Weights of a small GPT-style language model, trained from scratch on English Wikipedia: width 128.
Each number is 500 + 50 x the weight over its row's rms, rounded and kept within 0 to 999. Layers, rows and columns count from 0. Numbers have three digits each. The size before them is the row's rms in percent of the matrix's.

# layer 5 MLP up, 512x128, rms 0.151, rows 161-267, columns 0-63
130:550495500411425451436549505585585535431578493411536497468524567491500405484459551435508568507477366491600517438483501505432526531479585463420539438480468450472478466586527552508502514543438384
104:570500456452521513556454460463522469452473431523536461572464500449509556574488481491479471503469458488510540428590532527495555423478561450545477523574473547479544476474440466548546430452483504
100:564530530551478501532546523527552605498533537454530484544527541569500534556546430615566503585486451454451600452494510459446463524406560453551480517448556497464472493463580384495550443485467513
090:513546577387468631462492434524532565521519492415528464529501578449568519423441470546518548523554485534484534598498525530439522513587454463457564357478494376539390418542516583497486481526470482
097:539511468533477577493498548588518442547554445423583574458644580526596558492495427559541578529491433487503490412494498510578444483544504545450546492365527501553502492517518538539529528473529475
103:535484411517394526504591464526493436480530474492516549475555568445528468454466431595566468514502506506557576508507564572577474519498486456388500442479487507527578481468481480519448579484485496
114:535498520496561516596533431430593487463494489461505504523466489410490530443443492597519545609497460558613487510527527496606447491594458497450556552472467473554538440517518487539390451467470538
095:543535479526409482498535522445432450528523454534497581535571491609453526477506550450506571468385378442530579468525547467461522516548533568359449443552548532530555579443489579476449465480516494
088:518429520479539505463585435455561563452520491514506541508569503530484467482512454566470463596426443482484396380530514542523425466495542581507494550527422461501556542518563435518462445485424370
101:553508533415400572474526577541502493496483539491561435563488522540545494502480563434509538450507532567513514522581475592418435468516557494494545520549386438476548569487536459418523410590521378
110:543498563463488521468482510542576579440442532444514447597535504466575539487522586542456525559478475572457477442533485532453415585472502471517548482462455497498530547523546498529457502582568517
018:625439530368431502593528567547562506545582527494452554579541513484569509479457488483396544446494524509545481473552571488456503433555462522476602534489551476503517473564527513536466518462509437
084:553416514463515522498542466524465483540515502536491530485460491346406360460524418537530567546471551511529536462524528509481459446501537480558477486472521504554507547534517502448526599457555523
093:540467453500493517595465475435508530451520524519541538572600546489505430456487610573541552569385438481474467515555521564488510434492536511545438425487510447527587538479489599511548555540551438
093:551549546473532440520575516589510530568524525445545505506618512542486434539528543475612468527454448534572461535482476433454546452554506570553458431501470526598514432515535535558497510420497482
100:562518537450631561470456388563447528514562455512475447513483409512517541463541525438521505403489468582489397484482543519547410486494577449548453430495535402542514481541460586554524540429522502
105:537509600452453473520498488577546521499531560459583477506477494480601575509439602486546574527503482470469419467551608420510549430528492449482493487545403521540481540461496485410418557421453535
100:570570548495544592508547521524508537433465581478478482525556561512538403413478502384513469471491563505566475556545528446443516410464493481508640510458581491508497517505552448474430406486475544
096:544445516493423580452535517513544518422511511536412543563504586467521505594503552526552494455505447502586511506533492574540595430445487551374462500558565386480507431604512509573547457545449550
090:513542460487429497502548529529479449578521511460446505555527564511516565597450413460528500545404398477492556571457501507503451547562533471546578488521470450496521432547532527530430439493511510
098:553508508480466468500504458403586422563488517534516482546462504552510479475534556510538565580397513418568549458566548499558458501532602564447447482480469385537567418484431465419492473525467515
108:539595491471528487524510501537523485442557586549467556480449462445515520565431511515461444541472474554591430460439524467490412492596590494458518508522516422553455555472551455484442571491585474
102:534482498480530486506394484519579522519495507518402558484503552489497527494472445590501529487465433512507456428601488463517413547554434578462554466447593406478471446557567570565431482349523522
108:539540460525487546478577451574535503547492575467558449608528527457465550481511480538540598424469538483535546491523508634456489553515545391446465492463463529472440483574478441470491516491550439
094:529436488493419557488476563499513476552522548461502428497523449462483492419513459522462534411455494496502416546427542416412467522525519558534478457445541434480490398532441412450528566460497403
106:542395545510467519511564486514598543524496471542487490517473534421450551501507482464514489515571485491553426447499428588522512392518546406467553555492523413493505499477525523494497532375480539
085:511511474462473445540608619421482425551536527539598493586496383453547543525493453365574532509509512577496545528489499548456491533524455461455580454495525475567507423545564480441430512431554523
097:545554590418524469476601521464595562439502595586425540511621544510504534438487509445518668536451602496530444508496479498452509428485567477471577524545546549516559445518505468510540488479490510
095:556443512464534547548397533505440430546446480438525404660454547404523504468515451485534476437501530516533507598524629474548380548484511529489532487544464493512460503525480564496471579529482488
103:532515476520433508520546444545563506452566578519510491577535425540524517440516461493544455524509516493516477429574565462504473569509633557444459446437438519521448417511447583444422460529468452
082:541513473492535560574550463452480505523472430475597515455474538492507476579503457558491473442525490525507593481571567590541485573536567464508462443540499471500465532462505535481417563462508461
098:567530582508463540526486440458650528492486620555458518477581537454475474446501464528465537446507517487507480450497523437445393563502452489484487468460496502467511530451506600510586427520487455
088:497495462444571512494494583506539425450643462410466442465500518503571503444525489563575443551546546441535441542475651471497532471502449565519511485511533549446420488515538493476498455424535497
101:552513445540525496495571429462430423539581508506555503555509537468499465512466580572435534516501435515417467528543497573484501450491431545462491458441460426622481510479511606520461495547455503
105:536492484498513439573535527477567515423487501524543451439514545506463431376482478545359482491526388509587437457453533622420528557467512570468482513470595521552522578530522452490485485459539546
100:545466491521425503444566424557544499537536530480465578433532453496553567361519511459535513510496473584498447563504586504524560504572425587442498523505482469519517509487492562567496534455573452
117:535390467508495526538568586600436508571511544404518532516477503501519617478523420524455559447521503567555479473503553517591545551523502458442563450511465484441524460521504475508468444443509504
103:532426538485627548464585428462511554560550524464487463503531545493529411479481409485501518509499452458433518417540513540530507490486531568514551541550519382510489504579464505467497530517430406
098:525462498427458533500538504537557510481542436502536384553558535524494495576484364467568513443453519539565585446470535548523496501535530510413566569515538524405518494521533596444425600477364456
096:531519555469483608385478569510560546442520503450560568508492560582509515419487496493508528511427460500532497453556496522576438496564534510469427353442465454477577486491524528459546486541518492
094:553496516433546574528453466474520544471488498439553486553452514531503469483462465545553478566380406492540533524531465513435500547517488483506500445494553472565490391597511553447400483401383459
112:543478490460535479530451489531503507463539562451576509507567457562509530449545431574442457525496545509563515474460485581467569464571497492399460504498578484445546540538496508507430493566430332
108:512525538413480557504553509525562496549559485541465556511510527489549454617455415454505428431520529545469630505590505537385466408591588492519482503562464511529543487511505522465432498535524513
101:530483431444511479511531509484475492508571416564554521468539534580505570507405539600498444473477489440603483493526492420464514474462528659479524507521497442484488515495557542483469488390586517
093:550631478484509588412426586445622526544468493549537428595572544454538474502470544465544492540378508493474496512537493505494415489487510578442491489517441494580578458437527512474479530474528503
101:556486491446539492511550495463569481521535480453467521532457478446537459577593524503531535606486508434498524589546489490490564479436544545511458475436529499516352450554484525543513503469498560
092:536397603508559389485578568443493462429510469511557466453496452488504559436493474562524459515469491593492636374569535517450496532517549568469477487436492464525462396461477573487545485584550539
088:542537552471455573493572502454465536533538472495534539555464544481391511560558553478554589525360537529524473548520589543498454455550555544422591580477503487453503561536567485566385480542436548
113:536483469467381581558525493489442523493461529483507536491522500481616475442436528532496472409483450504431514476573558474550434386493592600521556579432453529573451435441535455493439473509460453
043:612482523366509483480544532479503483517525495443540492457520457478524470498465451535443515486479459580578489424537518631465456476581490506520534423565509429493498486502546523521436453412475388
106:529541538476493587455486608465507447466447480547523499549431403507530516474510396509560457382504538447561481528555483491510478513628554434537606490499514502512458436524488422552473478459518518
101:518483459448421517564545488592538469475514423412561468602448587493519495555467464492456570530566525492533541578472444559451484553553495425449563447531520490426479519523530438590523447521632500
096:550472612509469530486478528551575367421496503518438513475486499406587454442506559474599565513430444507422491497534400555454502487520544540524490529512495503408535475495496486458447608496461406
101:560449479499460563435467447507549468504486517547471543458524538489540540452490489468534465473550387534426489434567418551468435387504479486554560428509468587474396496586422534494560520468475519
105:538400620515537505450558512515563511423543472525569462530529487399490469451521540542571512590518480491447602481494466574494481518542550462511484488475526475456580407572527564552447565552516499
108:531534517498454522567491435625494570476504564540511460513550505465522493461458477494503515481499520453491511441546578487399507453521516615460556593457470487342593503602597635514509489439536510
094:522410485507508477498654571499515480531576408495441570467557558466533459516437481506405530507526485521560496491503494518560475498482597506496572555547456431462469498416510528491433612455435568
090:501488541407494533510578522537532539461615412539559550479432472486542425431490565544454434479555596492449446550458538464474467464498506608494479529578493333467491501479538531521509475504529462
093:609528462519487492547461537527521545512454596512595532428570440562508465557484516501575549525484359526461482543579587486556469472464516510509544535454500431580493466488490477463574515493511469
099:504515554448422546509561506533523504412541522504485559521575450508509432529453445504511487548492458459521563502514500578484471415618553493489631517480575400500562419556590515479466550552403402
096:526421431502511481474468515452601461579419480478510473532573482490447449422525507529510562537448366556558593456515496573522464531455604451541468478442483447558529412480525525492575430518506471
101:556554433539525511501460531519499446476541434501520451502485509545549479422492507408501407481431457443553594448528516547506441475574406593484495410381629462454497479442538471604439536445572493
098:512411621482501522407470493503589485471549491486508532649504485519549566551429520377466457553535505490565455528489613575478554557450492487463490491466526468435578555462602448537578506592472541
107:540451558366544514514516482512600611509570573543502456564508509481484408446521522506436498522465553561464499485528458549485553473533468580469459498512603471465558495549429519553516419479497380
111:520452479404460441524528522525538543436517487490533458531530502424532366458497534566553406395459506539528452539473409467418432499534534535497559561439509473465548525627600444577481445398475462
093:544577536501497491558559565430500519468510538505544519446544458527544521503466523492360528527408448567459520500573496508540529491543552459472629471466535428420551455546483528589528543591539526
084:552532438510464548547469530487441535484432443469460468543510453533508489466452524492462586478492498630450441526516546498451465547575485589437593558492512466503449446536514485521424518495480376
092:503512454449539451570587444520529590478508594449550498530572494549554399571475537484465608493440447491475425491506485553390532496466572507549466476502575506468589529583582432552503509430439474
114:546497465505468605504487437560497418484579553576445496540555494503544674529446430457454491532551466540524521519530506449526567450535541548511591495531469402465435443484482574470426566472556420
101:538392497531483503552501495563514585463509478494485456484557557397404493556539416519541592461513581433565524453515499533556439386518518450543503461519466485505574478494512558598434467421557494
095:542554488494440482484537563506517467581516500571549562498560471514588594462443506605467530536414524477505522517517578549544537520465576575428444503563466511463542551451485610428518622487512438
094:519481569501502542501557484604478499582484499529566442505575491447417513473467514483567521423525515529517579391483473505456467513493522506471578393589476516418481474571551454485614545496514499
107:563547508459536468538542542471513488512457500444446522527481536428458526563471499555489425528482528515488579469488544582529500434488535524375528402524615457499498563530504591496490551577538493
112:534458512435482532466483437432460553607493529491464465555572542489542477566430538482467570526492425561587460531490505501529530534472526441525565493529518519452410449532556517474497611452452486
110:544423547516522446487548504541569590564508480483553528415465565514401581448450496555577490511471428508583410491577510541456499470653512533471509547524507518448564370502521516464519509551507441
086:493450497396509499501545546488474530482524581418521555526545469490579595457480446515410583444446517523559496451511530444399578491533388507515474501487498397465593432574498487444437588443502487
101:530487488488430571516536478597416575538473472489476555569448480533406512512415456486520497462508422604506480487548521489456420479490545455462489416442496472494550415497490537474518478488531478
095:522466546453572501482465493417562379473444511531594483516539520456493497463491544478446411483620424566543610442600479523463482521588533476430565501505464490481489492421560521515558454478546412
091:589462602551490426531495484545557516535501476495477507510482459496445436540435434490570563591376437444428573486471528516523481539479449535475512446474561504539441559513541529580455456546473477
093:537424561483425508473530541636559416481554431517522433508546507482488458546515526456497573525443493532480569445438545502480455554539512503559565546525473516474563466558542463514389523573402420
089:536496493508498491528518441530498443537512462475470542477526539484491491496471551546565476592385414530467540491506501480471518482614574450424518461506469589502577460470541472471497487522628484
106:555412594505469512542500488592551558460491573530439410528544554422498488520472588450466495438479522522527471500541473517523527526567528577570479452501497459452543489472465477515518476519426452
117:527489422507503516457486543560518515484531518428543540465499512487437551425515419496496511491460476490459532425503528519483432417535453529466597564541509475461552472436499571628506541497511377
112:548539496495483582475401523467556422446493467499488500551538577548534511453459427564491529585519364580489536498530512466465578438432471582473531449545477393378486495585613442503460420474439526
085:546564500517561480472541579517471539491477464413522475451531494478446534419349453577444544533427479534457516499487452543456539528394476493500511539468478508491404394436557469437502546512513405
101:551484602468493586529528559506501575554432524498489603525493497428475393602471525484493582545488452475496585462565518622509570452513495494530483486529530487484465441526552472541537477570521546
110:514450502414470587485535506478549466491519576491501559555594507417496466464508477485491546490576503468528572460569663578483489455500565573555544466527534460558533467558518477513470601497513499
108:549421519499458548583505569511548544506463531509457539472584530516549519496447595526449466435518487529571491562509481601402541471536461541367564471527471484473559503580562433547401385488395483
095:525378450507498454550564517494538538473484555490419566560505433492420436530447542458556525498529498511542549452561559529535485458513427471494566480477527484511476487558534549560544468481541537
100:523520454479556580513443509443525449479521461475539452466528457515673514525490476507470440477540500530436537457515564457529403543578536437480497439535498491528492386516490409543550512522559456
100:542476482444433525624469533643515534519569454479417439513487525605448460502477396612454558411473455448558506506441510547486388479546461460545567437463491543491409509490516529564582522383463500
099:540382527516431637583500450434566557534521532489477517531587519427472441479493476609473541485535456517537504415486462493449503500447483543508534532493413416555465573559482447530380454506446449
106:515504517436400473494468456496476492538503555428422473560581533521489485422489455476475551479490485595571528453462609508478452546430492543450605467619475571558505475564528529457329606506517487
090:526484562501506482502520586484504431439576479577522600585447498514449467434471493523514464473413478519439491428504483525602527560496468532521489503526456554471513515630518557502431506403565434
086:517492441486404537465429509504533450563502544461494503565540454549498536575528528443570466569576470521489502416536539491534455516509573607455471520506452536445446407523501450471436447521505465
095:565468489556546431524486570527508537438498478453433503613491511585510633458469547511538497609382494501497489576516498475448462517515534497546502471461500538476518539566481571522450442469490560
109:520424456480521546529521507559551488511545531506555477433472446418560464425444443529423553480486489505553508541447563498569400478565507435540563482548447461584559443481534532583554550446546489
111:571534540459454585542571518404514442540412504480498473550501434437520544503463506483541518513481529524485575447534458469492418532528464496501563474497484385520491453424510471528531555477506455
085:564491532470463511511447478536509489484438450476550405492458637415423507458438475502501518570502500508529585491525489513414546507490532495446442503446539546494527421503599493559425504463536522
098:551474510506560503471572523482482539454459472463454504504474494376606498459554424561479467415446521538512574479482561479485473526497479455508499512461469482480582512455529481499463558493506429
093:491428542433475496551513489401566440479491505481529534597528614502538583476523439614485488598405493466562475591496483549539480479540513499410459472486549529534551537527480466496470436538461539
109:556520540488540551464467533537550606464536507473442527548515468532522407361491420511480544460464392438486489450544511481477503416471491480495503472555526471437543556475433499512521447471510480
111:537499525505537492593599510429551575536502509580520557449494445534501471534405460633473592503461459576513540485475492620405508467528530513507477443483450484443484528513484457528459520428505482
092:523426520431429470528430534478489456560550469564507458641621534472452555388459521458504505461423536480456482428477545511540479509547525444525454483467505542499541505441531509471515488555542544
105:544469431510519639540577477486533548535446513503456514514551590569474490455419512493449585541509590478546573460493449456511454415523461488405534443535452457522576521482516458532497446541540465
096:541534520480475455531614397548511525460477547547540564515434553519498437564395512524553524456486432557502527487556471581518521421499489596482457600566576448563549447516511555472478553526475418
094:555407420479538476579513572463500544489519423416484461522517511484500476527450471504514507495486497537612542551443493499525506451444525475521537446481541513458506450507511506529445542473589553
# layer 5 MLP down (transposed), 512x128, rms 0.144, rows 161-267, columns 0-63
125:448553487496501470389586460437520484478487526450488447478527435529501447533540596446562573446594432491552454474397478558478593568507569484550504485476454556503403534476545464510474520434575430
101:500494455535472496561486469526502520480397528566528483503491519405451618501464419549617565552461553444511422460464556419523609481526452588571410529431515481538561626514506426481542458487467499
102:399453462552468447537569466478505518429545526471516479474491453506523511615573522538486464539505512507444564503458439478484511517478458415519513485519471499495562517477540495588591403487442493
091:467417465514500441439440544475508586582557530486562621507570468466485518559480499413430553568367555516495511423468499525449466520463546509562558462537516457506557448484501480493503513448495485
097:414535518578579445519487515448550491506497445553451455436539489490553509468486522609546579509537484504428505584538496455531477381509465504496475438484481523553590552503524480458490434423498498
102:410486511517458525451475442479463495496532507450475468384482478517542465475542436481415542570432590499590603554444507512497475436499509479481538465534518525542604530490575527421562477503473553
108:425476441483479442533501489558506481523554532468562514379555487474530520544465512557518475577534485473551460502521602480492566400455452470483508514482494448579538531493398589489472484522608530
097:437526496525467486509541495478544547551383507482464558507477438534488482473581549456466544503522480481530525515461501486477623564512409562377560564517492565559542577509399546436541494468551482
092:519476527547499648513441482631477411517550570491534484453524499466479542495495498476517520470502592633510483433437454485470482546538513484501555480560645483552498497376531632466480515534591582
103:397566512473484421480474553478532457527446576532502400542382549348455434493570594517457551555517498461435475420468390461493486485516422551522535447526457497460464559532454440525433630593566496
107:419519422576525553477527508543521562500516449580435559482520556477524543594582465557500453556508531539484525556554525397503483383487507499543524500491524576442522542522521460527594449496457500
016:496599457522551483478452495505408484445461470484487462476449491515475512547492441547525435524526518553387443411421469548424533577492444497492513616528380499446561449503455489489557507512508559
089:378451463557528536505502474505453508555481504430425398496443509438482436493479487531489538521519561477439518417442525486498560503496495468596538406479475549430480566498507425470552564542552456
092:354433476527505446457491439476413506451569477504514482532507500518530470558502424553502497525440570589449454537392533507440493508545460478572473514524521452456614418562492428516473535487446543
093:477521592548498454484528533460508473516461501584437441458443488454464467535470509444577419497483586456446592560418400442372500407458473494566467528436487501575497506461519440517532529508438527
101:421539508540537441494530513503535452490543474493497363501525478523562480483539533414446528509504406486494452445471449450518447426488487429451535420531498429568531499471455542574509572470439523
105:438503541526463552503509361506500480486383510468534514554501462530495497578513490570511436400535516507443463472475530468544473497537463468447552535405449393528509563453501477427506476478501530
103:504533496557501558438488434522569463461411564525518419484490522529480435520434531478453661523581520378588524555522532492476562490465406486486468576481461495563556544482512447472477492501424546
099:404543525462471463482504545441520521575474542558451387494464572499531438447427515479450517439543427484594435453511521510501532501464440468485464600541420457528461530504439559512519513467579512
090:500481485550422470529554373504429491541485483414474539511442505442450554474499501394517478594532488534518533562432563540422464486491499517531497526503396426516540529513473532501565543485481426
100:462433535455488588523464507506566639513398529423445563520385492549525449515497500456565503390501480422549513470597441568495468506569500475518510558520556434465573587525513516469504414486537472
108:493538466555561453510471454510487470527575573518528488557476468542546527455424493532525525487503473454493462493505386421468594414580601484524516438481552459486503541529472544508564501507524544
104:506467555471549445468522526444414449483577468518540475529490547504515483452429626525505541468532412604522493533484551446594506526441452504435568481526538573480479477609457502488424456494551482
107:546594527593501598471454439526467569465439541500520442597457485547574453465446626472455527500558542609466513418547467539463455628495488494513424481416440575598430536501477505519552479494584498
096:493405489455495463491562510463539446555498501453574522463476495487489490509511503581526525510568505505480452618438537488538520493499413389536477621474494463469621516575483461526556468538510536
105:415517398527452516412444514447549442403505549540515520454610498494380470528516519417469516558526573519541456568365512525498533467454604443552448540561492507460483388537500392545461553500494430
085:385474495556471564505564577577503590510516516533548511553463527476410573475494490409500456511451480457483562466506443550513501532491490525490500517544384509513535450466512540437521556540469539
099:498525434421536427509467535398469466420474459553445498486595472510435482485482521523432509530573590428539460607460535470563467470494591419555485515476534563450390453517482445574544423477469514
100:576509532399474467506523529578481427466502454528381525418490421412475501472513492485504552463415567456467504486462515482473420568467419519454544468523511533477497477475437520508474499455457567
102:406520528482414541602440581515478463517569506492537535478472426522559470442489461431537503496403540507541535511492517438469539551528520441450532524455583512575474459551488523456426529469499512
088:460475478395471550502480613430547560450488465512381515557455501544467546535514506475478463504511568442428422509452432425481389481458505478572417571495439484526476479475557446535511477526471531
101:392524478484527484472559565490524527483520487451467483578527485445478510471567438415493502472553455434542498439515520440541571536542369617459496551560514474434460489478459489509476420537512516
083:317520575525481487536456444424487561532464528521481591583548428484399497561523462430490571524353417453439479481521429546434428481472490474433479536490501478574546585452417496505496573485494560
104:400431492511530464518501434538488429492417524502506386486530494539474512579520442430502512500583545472484428526479522503474583444381567513565439529466503501447523526540469493405449458554563590
103:464504512478528525483476509595561535541425532486529462467437481607492503443405504607511544536520522544520492504501382401462475505500529494533477458425531473435465592457513416605489508461436497
100:428460413460463490442417544575452599520490454454561399461449578472523543498568472494489377502532489447472513465493390522536496533503509443404560462458519512497472557580537506480497466488523490
113:472477527468511474451502528594480485632502469495491484497436492482611487634466433477444498495518556473514418438440497431410525585527589517415456495603484503409471429515417467508493491451452495
103:492529532582547582465513455445458569552468451554495434416522472466461426486522559513457575437547508474525499517589519609475464548422446523509490430501574508451521462517499502526512478538478465
095:528467552455602452378606482485463447547522534435511538562527451554537488552493533519475479478506424489552506628455527509467581569522584464446447458622534505431501461510506451506438550506504450
094:480539490559539547461446483451519572431424484547541456497514456570467477515447558467516478430493458518574553519532490455540460457548503462574460570418564467391452521475506558479445503415444489
093:477527417465488480520379480477482508562480524585514607574438518500499546457465541505514496565553470404571517469608513435482551479535526466663497550555473530489439606509483527440522450479526379
107:481422558627585444441476456439416362593447523565540510441548519510494534403513491522468522619516464496465562587550483479529459538538486445496490492461459452553554549554578446437524475443506526
108:450484526506519514505480550515487514447560536453441522488583466499455447452470544560500449457494556434583528431563510568468502441393517482589491477494368466519526506463511507477501491488458575
102:434519389516463444538499483428531491499475557591556503580499554502469458514447474495487485487430640469574417465531399441506449502513456629525426523487493468602477461430537566484488521451448432
095:424530473508416418425487505489484502470399390582541466469483513501544489499523545517505516475520458437587532518501360453570420479505480485446512474537460439504463628450519601411517501481496589
103:472520479628517369526562434551421512562430487508530520419442544379518536393547419500544548563475502482449552553452500534501514544500521435535493537560515487532529630415506486557453504509414550
095:454477488514502485462554511507501510498497433520384486490543497390509505465536472526490465446548519579467527387454553452475448481547467588533450539450493616460483479447479497458463591557485588
092:423548482491508499500524530497473451443493351508435455499476523450477506522537578468513494417471562477498379478490508551537490554495551510504492495523550450384452557496443474634411505558603542
109:451451539485551478610507475499472481443488562488492467440428446512457467523450468450453514525523500509486548383558458430520491479486498444664545461443528524521436551486568466441495534579527582
042:438536479510559515472526523476477420516457497468428474515494448525520443502504541535463437387508571463495537536424524482527573480410537495421458526448529547511450528513461533499562488594473532
105:486508536499447526380518401483422446487455527497540502504492485460487486467474659561486537470472522457417420469509418578374504463499504532533492479433480539556564550454526527507580537496497480
100:403499544502502425456537408466392457439502511403514414606440462475554468520537520477435541518570503515503525584551468475532504528508501410515478503366543610573515566558524499558494480503492528
097:527574533530479433473492523446470528414497466525542489512506579511492432432513556571497608492585452455493540517488443475549518455595505485573441496473539520374494429534487548459482541525509468
106:461496511442452613478459448520483528512465531529530497417497489507471476490504516549458436530491494561487444526491481545455535452563393455509444433415535496439549575428465494500512509440516475
106:385504539525494508498473553523549559442455530520478467432470595526470571510546504471509501526545507507368566497483418502458479523464450437534489528459576450410443540502489535590421545477426515
107:472551524528538405565490480471613546514441595508480473528529522517545499481528535497478503396573589511477541540581456490502496445653560564514595499539484531487483525504443450494467526468535522
095:398553490537504547537338478515482516463462576481527618555396510455506509498546462497518475465509475479444437516502452410410494527510517489431467547490500507591497550421463446462615400505489490
092:300458491436514477527542439517584510473506555488495488508537437520580497495564460528396524507591583382516453528487492406498504488470484455563447463503485389506499453465475464526502491513497488
099:375508406404519474457558493435457497456552470449453546461542512599541429627508483497459513570577528435490474542408504508459518471513485502507545536518480527610443422490484549546528541453556446
098:418433415450541434387465529507497569425532518508547476505557476564526569532489481580457495537525508501536583472463553428441538516601463490526552582468481448492481492450537455400510471545566505
094:504484475534450452447468488448478449497420452520461462565566451517506395535540420520572559578508451570435451588578399478488481506472588555541584504443554455510543369473490520556556545550427497
101:505510459478416509475493497504525453607472452575442533467560456489441486453538534474471685440525494586483571564550505484522488494442433518516546523450511495467456449446531542490488482489505498
096:402506551508531517436474499459580606401544478464474459482540524500475425436562591536391455545601529545480549463481517568519538504542474481584539456554618508487469423436510432525495512537533553
104:455431534537595379457540544467480444504569458530484475426507443455511466493473470568467435566532469458538410546522615447489494514542435473569457487520375454446452486557497454524454591479599529
113:485474467483427484482546593496468461577476559463485519408480540555490490535517552523495542429520565555553461601509469468459494555519463463438550538403427476434598568496485507488495429438475481
095:558470452604515403470474557375495540518411516506535405466588503555411484499567446491512454540465428584623491581430526466487494480462464420487488528452496458466542517493536454519489486535535576
085:550513435445458480516425507468572503408546557518533479434523567518477449470506500472475517547545504493645491469587486461482487396485533416593484494487431456627569515439527452573443474497502420
092:437497530474428539461424588542570462525497487570462506440448517444567436485389430459577547513486487531578479505461464432537455445505531516513490615484470431413565461527539489530479446524550393
112:459622526561567456526534438516530466382532542517465496442508470447537526528469550475468531493427474556472538452452420452511576495480509487442631541534501584447505507445568482484570534466459542
100:522454524540469516523484416441561507543407473484494498516528559481441494536534578569529514496531584477500579412556514468536425507460505409541542429521474366516454500472487504470486494426455466
096:449610434527464431543541463535618480442424538596494528513490505469543574519523542564527550536522521584476463566493493546492537487509503526434451564473490552586558558502526602540541610512464504
094:598535545524440441502445455567491532487531509482668425551493576471462531477458536481474514486542508464585511400582482563533480476542566520447560528479520555478541593422467483514452506547437524
104:418572474507528513452509514401511505462405474567512449404434453534518512573522567505456450463492483528432576460452499479591534479476588400502391433586592476481534562510563496475544457507509514
106:441477418566475476421440601554574477518489467438471480527608531560529499437508448460450487457530463497480562541489463461501536450597442477535560470562476573429509512501451481593382514587620501
108:480458457563479397550431508536605543555447544455499485422428551558485408481486594513517475546533445555555460499494532563482505488465400492593427533418401502575536503526560507475477541615549482
086:328480534589463472484515527525468534525519548502509501464466489451472567465476480509543540529456503478524557570501489514529538447470545487432567487588411492471511472494607481526482464557517583
101:430522496474511437515539464534439528517424470472478466460434510538494533489558486386499535456482534496510470451536387521411485548428501504528502444390600483443575538407439553585485464469423454
098:441442438461494560451490539485468504468486395499421376512564559580490488534498456640443450593586574532508513526471521479518478496488492455548465547507464484512486480488541383534474518559481456
094:419575456434605519406531466461492599489476379425464401501476494524428494630440501590491461445453528445450528526439546444466471454509510440587498504432483602493577542503399392442524482517446477
096:427530465505529499447564497502507546486397478495458581450486518534565465489578504590469532452553425433468563584481581570556525508502501490501486614589592483485541471493488507441573506580366482
094:487479478533488502552550390561497476502491449452527433467482570458578391565508599542541570577483505597474531524448505441446535458571514527505509460497467535511447508413548598479425425514484500
105:427594467494457442447486472550551488466517591457497591499547599455494522540523588568462548482485575478491531520486461481441498469525483622545533530452570515499461433539430488486487504532479570
113:410588505444463423403455431484515460452486532468480400442488546579490483534504522546553450593559527431468518440431507543530485401500411428517523475546504584512512553549523466484390498500511513
112:488507483437489492571517518497547442548504499470504521465464485443514503478507552574417473481554553638505613451502463502498455504452392405536568524498551565517498497513432552440441466484486545
089:407560548452482443518519543535479370537472426533414529524571492481446491478464482548494412483512495539419480505505544474511415354421496528440588531517480400537561422503471450518484511479450467
104:497436535469492524471476501412417542452441514532386480427445508541437508555493532491515619536542555444500455460451531540490602521522547471517507559469594522504476505470519510518520524542456460
103:379454429458575455430528543489433437513547459427470469464507442524584440537558500521474472494461530472494440544453510553432493503447594496471504466536498532494465584525513411556499491458454590
108:527535519541557519523513412411557541464467466589433519437505477544534502468497677474472451471528524545577524463571456509430517522479576440538554436516550495461499456429583454510532483497558452
096:462487534417563480518544552580554410536447431488511467440389555374582488512437455502466490455583573658567479455522512471452495461539585446488516490530486542523457579556509536480596500507424450
099:386423403558440437419514461462508428535423441500547454472547513536473488560537555476613583544507523470470510491550378484524530515531404523541459516601505536476513523467475516493427476539441494
103:545462552538547455588440454499497513527472490573455586495486463539521563479508531457493486556427465507519501544507549571461551564538502462454476507537454524518486553560516517431558472494428534
099:400399429451496541496480468485488558502441536495593486480607502520531470464428545519447583513536541593557464456507491444484535587453539553504470601474535346372571495502451502475483402513475456
101:467551481563567516422499491531456448526446461526365487475538461558540405393548490606506491468501554474484483585456450374470535498431466500558521509458461534550495474551519481422393518506579475
095:398536467502517507610528525476517539474511506488497507482441530507510558546452473537476527489515457514537419485459466491515466479480604437508457564534475587510457510472565551505553413486510511
092:441534529520502611562421499578475517378449487475416454569451504446601498513473543552446533489427566512445506510534513440368570500541423512540418537509520525447486472531399610370403531449559488
097:452593532516494468572497529490463436539495507433533496560456466524512449499500557529576455479427534467502456619508497468441504460472458391564503380497524528529538599489433477529520454434454548
109:509474464571421362587477485559565494430519593455404489370495538534494426459512470427530473524521544573452428520463505531471484519524542538543501475552391517485467513491445554576572443523452521
110:461508507541460436483489484529443544558492436528439469453523521563513420501501491542473499530488607503524544473485549524552473454481417555477563490445484468423373531527431548402481562515503481
091:342552391492499512528482526539476499435452545449471450503559521431511677563425456473526508472420550534524505520363463503432500507532490445527567483497500452518533587477543456447487506530503496
101:525494420572541497492537522466377513428479433480468470439516533555538578555565515585547458463556461481484556513424570466518581553465513516402517553489541474495617537439497550500548471563399503
091:405463502533519526562478391516602517432455520427543447502510530526519466521552490565453556529541546524551483475449493486552530452485447487474559486484473540418576556541430553450494553490538502
106:455545432527526392500510449467566493537508529489520456582477476576484499510469577555427594468556477508498594435558528514483545476495446481610504405452451569492480529567428495440376563665512495
110:434522561505528484496508523435485375493488476561390451423475485437493505501555448507529511546445573513596416507417537526388541485527516476517445453400481497468502532572527480555551461578442463
092:444512573550461461560546443502400470562429446532479460536564455447419470453551457513502450574414486435505460481537445477472385641553424484557504520487527518485517445477557455486464496512392450
103:443495513452471484422547489524538511423425403499516474559483491494360460491525540443493505499468594411538408476517511499462520472545390521368597585587491508541510482443427443584545430508502552
095:474527510403512360544536435507549533516470526550499515503507548526461513576542468463440530431603540613402496374487519413390543457465447519486454478509511365510519547499425516515444510500546511
094:408514506490488482552393506519512569543526521536530582418485486405512521469442457540540561456522489531507434510557507521427574410482512454460487523548634499535531580384494423525542449491480580